Weights of a small GPT-style language model, trained from scratch on English Wikipedia: vocabulary 3269, 1.84M parameters.
Each number is 128 + 32 x the weight over its row's rms, rounded and kept within 0 to 255. Layers, rows and columns count from 0. Numbers have three digits each. The size before them is the row's rms in percent of the matrix's.

# layer 7 MLP down, 96x384, rms 0.163, rows 0-95, columns 0-127
108:121183136185131131146109146106122130027157140078114094112137164154197140110152138095085112122136134121155136159150112108141173159139052155111156196183142211177104146158147099178135127134155126141070132138140134072173104124132102120156061113135073141190152160096102093145126095178132151128176164147182145124068155103125127138078121149136176147113143104094126159114125081089103127153121
114:157145148154158118120159150137116116104162132097142127114074144173110067118149149129142155105122152131123146000129166149145109152122112089144102124177105123145087127161093149131118134130036100107114134137098101152114000128084124149128127160135151143057086106103127066117166142130090167106162152138171140172133106149131188137106138131122119110120145112074109145151166153132151159141143
104:129097122103129123146079118095133129053175142128069173144128127123125138107130153121106179097137124109114157129151121128143171137110166049129134094124145147070151134141114128154145126159117138140159095182128153155134100105082148076098142196147145096126103111147129135169161165126148113141127116113122104122063123107192089109125126148102141075185094118053086119145120065147155131143090
105:125111136110119096134112162057133136076142086163133130114111095129137091183095119130101159100111077156110119094111121169143166149138118157129153160153096129172087086099126088163154174097088211148098134097080086137121118126159082077173075094055089130152149204120133127100156095117132141161098134146150145102090128131083143147117138152118035161131097135139116159175154144135168104085133
099:086110116098094175119083124157096138149146120124172189083128089051132149116124151158180155057104152133076158154166123093131132083092106116113100114102147129098120153097183125144126130122138109153112128115110143096171132137122167053097158181144109112111111140154130113108129172112137138123120115117078075168139164115099177098083115099103099121109090168105106116117158090091138081194162
108:140117124166135115102100187133057154170158112109133140136119099199119112123118122124150161134140194130133138120128149155094118152127143141121100093159149090122110100134134098154141120153072100100115099102144141139126114101123099150113145202134152146076147050118143147170167105146102123145116040096106163198186117113157196139062165114174126136160155092118163121136160106179124167153162
104:170097153068146076136186119120182123145181099137154162147172158139088159136156129156160132116118165118094063097141133120157121113170069167078141142190188125132102044131128104117104128139078163114118154168111148103107111214124172165108071124160147078091090115149152071172199113139180137139134110100149106163166159157124140151151133138178179170107164120148110124176128088179144179078154
100:133165156121140094111133166105127156085170133133141156203118125146101090156077094111077151120167178113130090162196124156131122171115142147154130100091127120137090155153140137070142183156138134115119128134094148139141162168117133112110095098176040118163108118132109105117164138143168124166135078132154100154151146125128114147061135167116115173079131153156139157192144112133087095088159
097:097149155128138097161139087165122164109152103181042120156163079115153130122105132121128121131129117187126123125133158148090086157142124143135139149143147126133142189116114094189151161147145148157131137119123185155112135094081136156143166099149142138106170163125122155091098093126118103131146158120134137127116129125161104198135135166098133155098122216090127167172120063161122000158114
107:137121121115128115144193135150110123108116158118102198174177140115099098112160152118140170177159162103127154062091184137100069158167152070127128164086141140094117116145154102148113126122163131184223149085151151166122055100098116126167134090134108129073080109128132150067109139141204113094139016120139120132153107119105097088130137107097066077180158137129145088139136177146113145164136
092:132096150145166133102155170068125108139106135157164123132132176063141159111188149148110158110116134082122111170180099170097173109113085079077130164137140092123116166088094132112168144165125161251120157151090089109147142119118094115123107156134127117146153181121130128103102123184127148130107120106121100145136178148098093156125155131151121137099172159172158137123077140097136138078209
080:120134154104086153122126123110172143088140124085168097153151150133100145105092137073096151184124176107098158199094162110177083161128132116128035120141112181074112092125199163113164114099193113163154144141112088121099227167149130124143069113099149135122118115141120139120171158114098114135165135081133156158147195161112160114146145114143136148149151160175173145146110184158165214185139
102:109184156068086087114128093122121160151106139149134195100151122119166142082130133102207125121107124149130089096106132163158075115142167150122142156135159097180118164117106161086104100131097154136173093135122110145163146095120083100111164085168078124108097162129154136049106067059118079116146069159129134145134159147140108134098144125111125103118092148112117106099111138132075107108066
089:108145103117103099132128139163123125178067132123107121182148166128106153175091105132192121131112173125105167071143144135131188102176114147114122123107137078177133073070142133175165134142154117065093173167146120164142123145157087126128096118136116124134128131141154143167115089175125149143122188111189120168137107142086117112110069134174097128110155164088126188164090154152145098140100
099:120125144130128122147095111157156112182122144199153167092212149129106134171156152119157128127147131191141107099122117173103184148140139123092111171191129123120117079096105181136128112112142151104122134118139138103167123098096226118157187122175121163141104092099156076154050092129179093115117180158110130107099101186097169130105139110152183120079122179151104129107188097141129145077118
101:143087155148082086086163090148141131162102112151127116067059078092155096125080157116204143085075081097075115119098157131137190142126147189114126082140162173071112117121143113162111140028140077074058096131110169105147144127170172160126098194080127111113097150105147151131070120137139155148194105103116093111121142137148137105150164091130148150109083097158152128121075132135082128119163
099:116195138089139154102115137167152125129097179143169079146198178116129160094141141158121112144112139192130084128057084105099166162084112132190185085111171139145123119167105199152091121140111183131157136166175171142159120157125110119115139136137109140121145121141144133131096143090103109074175105179186160119154141123131176116181176138114085094085160153115115067139104152148138167082118
107:142119139136131136153131086131161133128158111095111127109108120110074130115157157092177107123170140148141109112158197098083101138106152117127136088137109112159125115085149152178124131113112141131144144075076103122119091173109137094160183091061140185136128159138170129120051096110080050128077114138120124131211115131123067119112129101136119115135090082131100102118142172136169231175067
128:129106156198124154138137121143123132142145115148101122098152109120123131146115150133170114112174165096129175253114147116143068127162118118099131093118137223107136143125142154149117154116248108080082109143122114134146255153173167121156115152093133125239204099141143167091094136109118105115147090104070147144134126096098086146119102108079091177129172156220161127126120106123143113192151
092:163150129155128156110136113126086146071207176091103133164091141138075096171171161117136120132112141097156096145160105189177206055130165120226141080171137151093137063172069142123045105136148124079136143127157196086144143112090088103119127133091112100114163123118138187120092151122120105079108177138115122117169110121114124201094126165101119142099133134149139106184070110179120095108163
096:115135064133155114159142102109142135164149024111139123124100173106141073182130100172127102160123114124112123096100067110124154075154122082180129137061054155127142092150137115085112130169075132172111103172137139146135135149123126198123135078160100168147125093132107132087124117090120187103098123131126139135178156109112118069145144103132103108082146126125166066165100148132113117097074
094:088075157178096187123130137122128158147045089099181174181031162133068126090111146115121134145095162132139109083048143126152142106133085099120095125136075128092154163123068092125100109136178094122170104177123126154077122146132093153095181070130174112159109191198154149074109134114095151095137138119117125126107128132115193115102155125149158101079106107132155153041183097118137142071124
099:139100177148135128089131133142128115133136139111098144155125107110034148071080100100138158114072117146092072073186185156130125162113118148160090143140146075182173153109129141099181145179117116118182134074093157094125132125110143152120185157150192193112140117105165076132177111091133101156170145142128120156125097123151155104130176131076139097106095088086107121157130169176141112115165
095:157111132148130141076158068153090100136147169142142130097147097099132131178133090041086131141141158104097120152131154069150115100140118162095134075145105119160113105112118115124132124120152099086089072127061113122139135130125122113113055134144107139116101147155149095109127174183134103081057026121143155119131182172118184132126104094143137155094132135112116181159083102167108156078134
104:105060138142145130143108196134148149096137169107115089053133138131155148148133140130098088112153154135068144117113185130165136172114127097156082102143119157105054113123152154149138173086111068102103174174137128159165112123096153150160085110093170073088128165151169152084134100169129124116084102065108138160090143156123168114107122137141142109109136054110139125075107156119143114158121
108:119125128095129137153130116138176112107142081118123109174077162123195138068136156149155150188128133062145150135116135083125169122155105110091120117099101136097131164105167199093111133072162109106146101131140092119140149125162098130111151191123168124110144200158082135131149177145100095072121102139111146130121112142123094090120236092133113164114141124103173180125101164112094141105120
099:153132112108110100154109165149163131160069110148135178093087131137164123117147162127104152185125082105094109131123173143114153132179155184088120161109150127081159129120148170168135191157145137096142185146162114137135122129141136088115045015166124152149147160110179111148132039131093155136099110078087096135128146135108155100146094103137038121183119112114083109140133147150105193082139
099:127132119151120152128079155098152108203120114113161145124178095128142138114181181124166124094150140145170101202131070132179138125193087089123100118096168130181113119144079164150119109112161131172156125127093119102114111098161090127087164211124105103140143157092168127103141149139165110138088092102098147099073154171142057223148106095141082171141111115123153087127211061158109133084117
105:128122142087125131133106141097119122135111124126143141113189075143114118151085143135105137136167167155134107164195117143094092105110091134108168159088121139170092150100056149169141111084134156195143085093144106114148151087159167165119112189197125150135133130086117124204181088107183159126133128161141174157122148134127113141117125130140105143091128119130111137081148121138175163145124
098:135150163158096133152129143064121138084138123113115132133099152163125099156066137130124144103115162091109106114082106101168082159197160116160120072127157141049121133113062086112156166115069112103058135138119100092123120124162119107135092058108136129102082182115124118125160136147151142132137122186152123154084117148137201170126112144170108099077086152134122055151117120101116079102076
115:090138095152111151131093090146116126110075136124157066138131154166167115138157135106148156130140057156157149139156061151143175171110092164110175117174121125149159053096149092062144097089115150191162093060108123170114102063140132150177129119088150158132088067133113059098143146110117126092108138146121130058110154138072164139086133089169195179127131125104123127117143127120139125120157
091:111126136158089176131132126117175122143143093169081084077160193156110135199125093081128141157177105127140154160178134139139109102151066107091166083164079112130183124148154149117046171125095109127076099131101191166169137073179082161175058133120153127141125127156155103155130087157154157152118103094122153066148090122144160138138144140149135134118103160152137110134074073208076102210153
108:125111120172087161082176162079118153177126110136146120163067077138101066134136138140099185152127132130117132087134154146135159146104082108125121161075063104106063134133094178159178165126086159068086083098107153154099111106128151115186046132126158144138130135207146143181176061046118123137036105120147090130094094096154145088088153127138154098135096103117148080190143176151137097090168
101:130103133079095092091198153138134084071110106182086113107091097122126151129160082112189136152120160122150148161164130139106074126114166188177113121129154116135135085121143112137090156094151097150109175165167142148168128189137135107164044162115107136150177171086146126114133091116072150083131155143136157160110131154139111096128104150148160090086137168141114131139074157086127088122134
092:088107127111119056152167126167157080125177123150119140153139130122111110151106154163202141122184132163127163088104094147109154133137170175159134096144081203148120139152153162119102137120154125118089126109182134170127142179141099128162134096100129137147107099158144093144084174149084114173105128151077162143139157151123077143112132135114146194182178182166151191174110110090163073143121
101:131166095143132164146139163098185167174165158108151148145142081130131103095119123096067151123168103106159139135121112138168130095133099160163116156063072151155129142147115123139140109152101180139085071163109099164163124119116140123163147101105167126199089086164085127144120211084163144100069126125142145093104099099134163117114083145122174118078142166176113117169159142101091092095142
100:109143135092130121151103131130120115080116064156094117115134112153139081149102139092157120153097161083143101119153121080123095139134128138158169102165179147136120126166115163107114159164094133053118110105135062121122166148136058130051142148184177101117140146113073137101133137120059104092156086142160115147170111134144060103116157095120087083119125102134105163090141126115116137128117
097:097147114106165098110095108054112096141124119111186130144079123101160109131149095150117159125148174109147133199070147083171097109177142100125139110145106122112157121132131114195176089104126152140145110118097128134107149132087146086124129143130125155123153130156186154080097104114155145145142128146157124177177139122117197140128077116122148167124096124119162127163123120172155168086101
101:124147108113107115138132098109154102121197144103116165116138129109168109103133137138117106138127096129176080100126066119151178100077141167148125090164119140188151151127036096129118074109130151137193106077124143148151090115147114013127167120060121124125136096140113148103114112232136130104104144193146108120084106131125079160140135136137133161112141140125118135091103174119156208075112
102:130092098132149135130105131115102102055130142114163117141115146096158143177215140140107165173095112105129127147129117116106116144118111142073159164107099143088141105116133145107127183145112144154090098111092112155064117130187132186103101110118142171128106091158088102081128141084153087129180101062128123107133116140084071103164122123073122155146151142096092087107218069110115113186185
098:117144171169076141107101157162101149145156127198174099135133158136103151161097047163039170146120137152164074145111132128117127072131222153180135139087205128149115123130074131132103142075115113139137152172116114123070136156170191109142073135149097138133127183103159146157122083113121145154125158130136086175186122102130108153186114126196112140132120130154138189048177109138123128057102
093:116135139135201159131103057116151101185077130142093071133133123123147149124157134112114122123116111145150160079135115152090107130092153108109081092113100111175156144146139169135159159144122158107150154149167128114108156117114109146193096142037102169085132100114109137095126148088113126130169162124080090126066159114155131175156166152106070114175120103117118181197143090108128092096147
108:142157129070107115135139149077121177134121166093123063139165148166142212111092165150102140134132100157122145181130105182093134158162079106155122118101097116138111114088127094118144111119207119144136135174139171102132177121111115102099116121167136093111145102131121133128172094150103108106105087082172111091151153134154159144120134169140098188146121117144132089143133108132123153053090
106:133103148056167123123164144133110157162156145177090192112172153165090155074138104117059117080098133087165142129166122109118124151125175118166104162112129074137123138148102144114094076163146132108181156154152130092110117055119178100147190070149196144118142085110137163134110103132161116132178161100087120079090130090124056095152126179129177108108162134095106205094177182092159109124110
112:215036090105152131129132176179164157129116151112152060093181113080182133146090119176105157138114085177122117107146118151182049068132148135092145062147131179090136139151148069152129153158071134116073123176153142088110165122087138092138086145117126124153132140120157160088152180115073199133118156141095152124143117161159109145063151184127181107128171154145131124170138124194115096148142
099:154119143116103138187073134181110165013115121185120152142157139158087167193118158134130107128135135103178125169121105132157120109164127095079100130103166068130167149148104165044152116170142082087171129135186146152150136063124168112175154087131134085119114180179085137102100158126096113175133171080132102124116141159126161153186162105121061101137157078171128148103119142115172140099158
096:085165117149148149173127112096084099072168165114109164172143096083180133103143125118142150103144162165169138130184136124114167153171153127134173202129098140125080116079104122167114094145110121086088103128154098108161183082153100125128193097189103138140127132088152080130147108099080026153162163221144148125142149128144133164196138082108139151160105149160132054143122169147187138216118
109:156128072131173148087095129132153132156122128043128058097138111154117153085150048124169123144118125158156114149161109099140109085116161157150137129115092098087070109102149074082112115166124141124186163112177115100146131172094075115103109176107128112169146081146106164123126095128095211131112135127170087147130120127115098123115095064114140107146091073103099105089119145057114136136076
093:146105105083134118217140134116160115106143161108136118113168132027123047110106142071113164098161082116164155167094065150117150177130183151122160197141162136109129091184177138114166125129148165177157202112132113123085137098141154159105123109148130181121138145098138081138149150156130147113159203164104109088135186183136053120130106096178132138114125157151098164108104158113155096111047
099:158126095189090138101130123161116094166157186099188164129137124131138118091101123142123119092174099100172178138159118064143168152106153140091145211138162146090167226128151094102174120099080118074097095113080120093148142123095133084162126136141181152118118168104048102124130130102128194147118200110101162115173094091117150118089033129148174088153140144123131110139153128154185137154146
099:130148068148126122072159137120130134126116165106157163162091139124144101108063110130116100164102160112106111121123086143135103117104092107158141106158083104102147118188149182151132084135122116070177179108091072064146134222087102116152115132154127100147109107143151131141095216159114121148155148133085139141121102136155040083101108120149062082088099133147133073059118089138180073151184
112:160151092162147150128116132108134178099151155133081129148171091153189196155140107120136210134091113130176104137120108120092098161103123120188138142157110161152165109104198161148181144136108099095136178126166141151081132147118021171128156076129118116104114098114106161183156113097109156129141151155137195092088149136179137111124213095116134132157063137142101106109130086116077133189070
102:089172098107101072116095134157147135119103153148153100084115145147057171128115156130102159124123113145180167091142151134097135154155123085136158146102133079151135132137113104146167147166125130142153157098189153130048095145121172080093176127105080156120145136089161184122123161171104115119112118142110090129197189078127124133153123146135105145138176172106108198132126156161108128159077
109:103169092157140108138154106134076128162088123093135145125145146132186191119200102106142154153182176139162117119148126135120154137163156128139139111120097066171095105121121152118149074108129137210116135132151152172125114140193111148144188148179139149127130082127182102169096173109213107145189140107179124144119122066138075125182167080162085135109126121109118127089136170155105115107129
107:141050146132109133166128142210079137056127084087152122126152143113147162073131095151060116119125084151111137140134149105102113097166079107109120190115110178117146105123110078111154119103157069172132127134151098088139141120108134071120225127111121127115126115076152137112135117118167142133081138122105120159114112138102167123135110193090140115210141093113161127137145057087070179138169
077:081108146166166155129145122111121136070149131086153154121101105104151083086112072164081119072081125144123131163147156123139150074164157143158139160120118080151112204157096107112136126166083108173084088052110126148097124114128123093146039131123120127136128096101096149147132070107177155154156141135140113128079147059141066171122138122140085106131081132093100165135076096117077106144072
100:141175132127140131169059114092092130105103124157110150125093091148115135133147123182098132114128122072183182182087162155139171117128113127206107174104108117186121128103102133096083107163171118152084090170167145104128128098161125112147186030128185186125139073129124159151100137125138171162117113126115137111130152098129121105107112103130076123146096149122124158088119131120139106116099
099:105206059112104154145078146100160116191075148130139123114174149123195125109121156132130122097114103088188116137099154147134094195100103101062146126127075109120073157091151127156108101077116087170182083045107112122132147142139161072115143076121078076104120153141141169171119187120100146155104166121128134118104130122145082127077102100122179142106111128124145120119115126100078183063155
104:091154124119099130122132047155075117157124110139088137150118128124094084179159103153119090142105090105117158114101145056170121117104150179180119129116139184168152139171089142191144079134193150116074100114086147160165133096104102174102112084113116127112147115128161131133159071134186145159138145145135139124093111145198105131140129121078132145157143106124119117149129088177175065149110
100:126085146081151154167095132137133168153105080064069142128119091135136128110027125149098100145096089110136146121138146095071118087118075145127092107077115138088154129163081115114128116151126151167137200096077128135116136162133156163094144134157089109150147130141091100068112161161160144158133171150108133152167088099127055144152119109120163172167156100120159095103154157120119142131075
104:070041118106112115131108103166165106160106087133142108113129120078079108141110118117070080083102139114126092105108142083141123091160165141101123077093167105115110089157184126135117145131161093104099100124086116117074087122172167207112119149132133158124148090127120152152123126134199110112117068148107126175124051113107096112131129115107059147149105191113136140141059094094092131193202
096:192105122121154166129140161161109091124119103106104134112063096168041110162193145108105177134111083110102101111069073135144149060178040118091086106149185120136157160091149133144106106136105111150079132118163085158143106137163163167098152072189148178118161131078125105149094123144110135089073122132127143114099076091115088108159098123143072145141120133140149135101171146112161148167181
107:164074120127188103091145075122184090183161142107091195148137122109166056124157126157140130093100113100075145112087154125096120055114124110197115090162147127071136130122110057119120117155112113118123161145100146138123100115114144102051081121111124117136100113061110068130073147148103036164160140073118069146141116114161129085125112135112155119142092119119093115100146107076132139150121
090:149131107139103153117170134130092097189115173165135104121193181173126155137173126114061119111116110097124094128162149110125049159130149112176139118104108080186157128139125182086157148112157091115082182116206124075102108123137145129120114124132100112095134166094142112118122158075103128098182111116151135108153157124139174102153122121115064108107082104123143109173187154193099110065156
108:138118114162072128134164116162149156163116114142100123148194117149174147129100111125160141129119103132178128074035111165108157125096138126113128107101125055165111164174222119122096164104118164143156145143124124176116087140123087113135096109105083121172134105125108139092087130134115148168162098154121096154118088156132120121100144058108091096138170134110139140121135077081170139132050
103:140142170139129179110174141081148117159230077101098170191155115168175163061141106120131132111139113165112103156125085121143204096124058141062110122126104115147116124153111119111118111090105103181155118132113166142119143151143109141119175152148125145151136070078166098151084142173138144156146206195162152135081123107098217137125118143109147123148194160160112067161120095111094154076112
096:124105114088177100093164153118144115179126131081139121120080139118085132138127151151103120171136163108093098105096143158095062113089100125151106109147143114134128102129162096123134061183109124142102223163121113092085094143147160136156149185150147093125149205093138191179099117120116077158154158089084101146128146097127142095127106170127183086137134073101114124079161122140134114121125
109:159153144141142126048149090120132090136147130141123108127113105112235124128103122129157116167142141157155128122154191148150139110175139131155153128063192079086148139164186119148114093131104112105119114107116110170065090148099159123113122195117166184154147144133137157087139137158098112148147103155141177116142125105144114102113099182122114122169179095098115136082113097194079113145070
080:134121093128151125112056048122113090136148106112109094105173108122140167168137126109133131155157124146148121077120095125115114169111141129112207196176095163185176108109119174147099149151131123159124100168149099147226072123080161121172167076145109140079069130168098102159095138050152169138134176185155134155108151180105190113154160116140150103145149166098119165176144142166092114120155
088:143093113185089080124177140134112093076126097132074110196088144099102095130188150198123084124177123120102113104127111085161142074112088144080135138217123158072148132177137157148145093082093096152135128159074100122182090157109182162045069157097083128152125146122138116090181135150137115053071145139150115122100143130147142110097093168151184095093139119126168111125128121159179183093120
109:160137092149136142139080152147139144078063103156160124148123121089074156141071141115139090076136139159136134124165099105105125097173134128110128125168142210085089141135150121160048080151173111102117150119179119132094178143086100126119167112147146086145146144075149158155104155150129082121177104144134129086116119133182111145106163100127076146141196116130106143096126163133143113105145
114:083173168138139120140108154152154125105120102114181104141173104124195109108076069140165109119148166163160090091190113141109068129141202125130144136151157146147090134157116115070150163116187161130199069170081106076209070101098098130168201177157085143102126158105089152215152156147113124121114148147118146195169130137090181117113100117152188113129099138095135127123099162141178166091066
111:133050153110065086129151113158120126198139127205137162140065169131101169197058123102095115113120108088083151174129192139122106127091165127147127183121135150099089135157158118081097142114188111140147117128122108116135123165116145122176116080155140091119171110129139146101127174132202144084115128081151169097147095142140126082107148114098122163151134163130132121127119138099108155121108
103:137093159185126132108163201095117146137109118153163158159113135169079089100124150113162113145100170117102106161108129106196222088150128119189071155130151178064116129116100142132091124158166140121079067159085165114124142113156158151108176134131193156136124097128151096122095087091164137173129158055116129131140116104164216183161138090087132123092116159133148125109095176100142112190156
095:086103131118131112125060094155177098087100186112140063112127142172090169110222121148163085207129153148103131154128175099110120106100140110117136119097144051117165106095127108114156128092123123164223156114191143122104120124135135133160146132141156106090100136130127104185181081134139071102150126157134136124117124067122163114176119184142089187119090131143068099168127105121174105138112
091:062052128096119134188115114129112148114119125166121133092097129084074153082100115086131159131063111107075112112106107120128118132108125164139069127148154092133147129136116111148104163107128121092231122138081120153070123112128144139103193126122093141149166131138122071130154138140152062135048178095123098133121142166162164096145123132191057076124105174122088097116125133151138120064147
101:125150132184143123148202170180158122153160106143099126114132074118114104126164105144119145111143149098125156151143041144114170141116126154173112115139188121089161108177184112153122161164094125116147153177168152153154057160168095085068167086123109138205135124100124124127109137174108159146062213072138089158134079080123076068109119133125164088134182158117132188069135122124113096133080
080:107195150106159079155105132133132099151130118133114086097150123079155121103120134137164154117124140159082166139115115129198207133102130130134079117105111094135151235092098127074113148090097125109082055096063124087109148147080173074063145144114122165099132132165099145162167075165165123099117074121133136105134135120109097200178140159146101137079159086134116180059137112123142125112104
100:130149136106159072121138141114094100098087110164113112097104128132169125125129123184123090160140082177141148171140135141112093065104160135149129094148156161138115122136079109105115104132128129161158181121114122118111201096113072064131148117057144111192134088129135113108167090108105106101117103227106128093176122167188145136106117188165123139060111119177127044204140131086098149168090
097:173136116126097100113223117087113167133050144099149122104089097171161157164170134070166100109129116152187154148164104198089162114126162136062163145124129139205142176161137123154086129073146124073133126133175149095094139122165104108145144190115135134173126126127137177117129184149096133120154084120125121119071164135137076122132150169117171117096145127172175070086131142108090139134086
099:126139076123177095099090099169123122131186138089113211137166105104128187116066128120044121126162127106115146142076127171090146179132120126188164128129050145157163161147108103139173132145145111079138152064201158103172110144065101134137156064156111102073113066115180141149157152115177192151109098112123188128061082136147161103172090108112126133142115104125153149131119129082109169144098
102:202166157120107162109043129155116116152127182143148069112103129148115125185129094110141119109116099144121106168141156170188140143126167140170141161099173132071143137106165139102119144138153131106124163139150113143112133073133088224162087185149180075143096130145041110161108163094155076178122112094093105096119130199095173129130123107175127160125123112146132128181166138074146128151128
102:154149129111119121093117133111133113060154121106134048145145165160081164113148136108094113154141120133100196195112155091073111152084080123120103168115119169168141133110121119128149122081139128143175088099139151121158186164128094152087075110197124077138141130125133111134144063147119125155067123134118140111126122161091082167178133126139182167127109050176150142111103139114130176108110
089:120150102065109126209142093131091154158112073101106135107182148102102068116157075165216110086155129160145115135114089112105118152089191117166161139106134173099159087157186123152085112125106121056160167109145128128138136089130166119133137129160191124119082167155129102109086136150122166147169182104114141073132167120109088139243138119083150167185104131144176082142091094142142105161157
095:113156125130142170080093155094090162093140124164136125101076119192137130108144162086113117155159141110156136118110073089064145136065157101091126122112083088181119161136098156112121147101115165124127073156154107155148169142092076173069110174090120092142115067162132089128102120128115105080108175123165138131138152147125148098131116135121188070134123110143128126177145166090124120154165
096:114172190146165130130134130130151143084102117120118103100153120122128160112107138101110079132108095086072188094130152132112143148053090154094147154166163109104173047092089060179134101153111151129095133186138092068137108140169110212123134170095159124115132141145126142148170094165109239135116122129118101109171095115120142113121134097106166130127130120132180093136149116104104127219174
071:130201105158171124145141113185103119144121149149108157080088166121162152111135107170134130080100139139106123145136184146105126091086166170063122100130183160116175099120197113111142096183196140119103182073196173151170146138131103122121177185097149152136160134137060164116090129109112115171145122124098112174140078134144173134134108115113121147152086123131120158118078146118091106143150
096:169147099143081153146094136119137140132109151142132166094172083125122152125182150142101099144117020194108148118090109140122091139142164148091112166138100109151165109090085079083185117126115193145160156162143136116132159002164149139166096097141149109135135106169114135166165157159193121134110163145083165022125149088141112156123156183155093169122144130186094106148160189104147114188142
091:093081123111148105118105116130111121169165179168112129087112169166145128155105149126126099108067159096095120037121109112125123126130162090094153113131130135133135177102205148138101142148098105105164192141083133112117070198112119144087089171092104099097130172166139089071119161095067103167143143112145145167124103068135131080140087148137149063106118171081144113155147117125145081100198
095:142108192115132140137151121078124132115087131148092075151077130147140077133117123157181143161096149149113122069156138131154092163129142119135135078156095109137135116093109142143180164092150148103085134106132175123087112143189162124107131091130130111145116180116177160192123172160153157156123113143127125133139109116130166127148097116157120107172096062079138146046134185170174130135162
104:148174091097147164131132065103087089097119161135163109144123139111154131094097168131093090137130101102134091132111104148132127095110075102101123143112131117123127190078080148136151170156148175124143070125132110113145118135043114162138214110075080139080109174106122154108076202105134130094152185140180133105140128149130144184120174124123182096157168166113124118165088117151114087084217
103:088059136084130149163136135119211106221094137150151100144089134079123106129037174159151109192128142115095124139077179116106092142157105121158106093097094120156084029134123155089146126076119124148091132121124152112120114152133142170132175115130048111093137154161065160121177089153087143130107034121154112112139149112101048084078147176096101068174140097107130150080118150096106146138098
099:109152155077163135105108113113153116167048126155106171150115115141103122154107078124111072068182155101128113116175140113087116157087070107090097105094087112104112139129142080111174166144104103137085112098114101115130165134078112142162120147066083116088155073149058139131162143120103112070166130144110122129144098162098146157105045139129172067128093167103130189106093159077102139153116
099:081215147179132186062158129111092157129068148147138148159099128129113115138207100114182084143137114120174136128110075139117084163145158112071119130105113114173109120077096134123117082149130150090101043161105092202141128100163162104126140116105186152107118151152070104137104146111117119096096087115128115110162141120095138171193134116110103144159101095174096113128116101130106153160174
088:138126111170158116118187163127081139195146068150174161164109113123094097172087151177150129130154111139097128112128126120113048096119094063112167146171164163063143087174109121141110095172068147059093135151166101120136120131137119123128079152173123094157079135139131140128104113086055144078129111142158128132083138152112094083109101134107099118120115054117088160165134092094147096131185
091:139118156130114129102116139106135155172137124135106119125132147110103101180184174146155103106143104193091181178188139111137120171158080141093149079108121098090135195092127133155125114139125137189163114128094136125142185130116112188142052179100094090146162118140131130119154107161134165137155038129144141109131096118130110137133134136125178150116188055185115085122113125141132170133106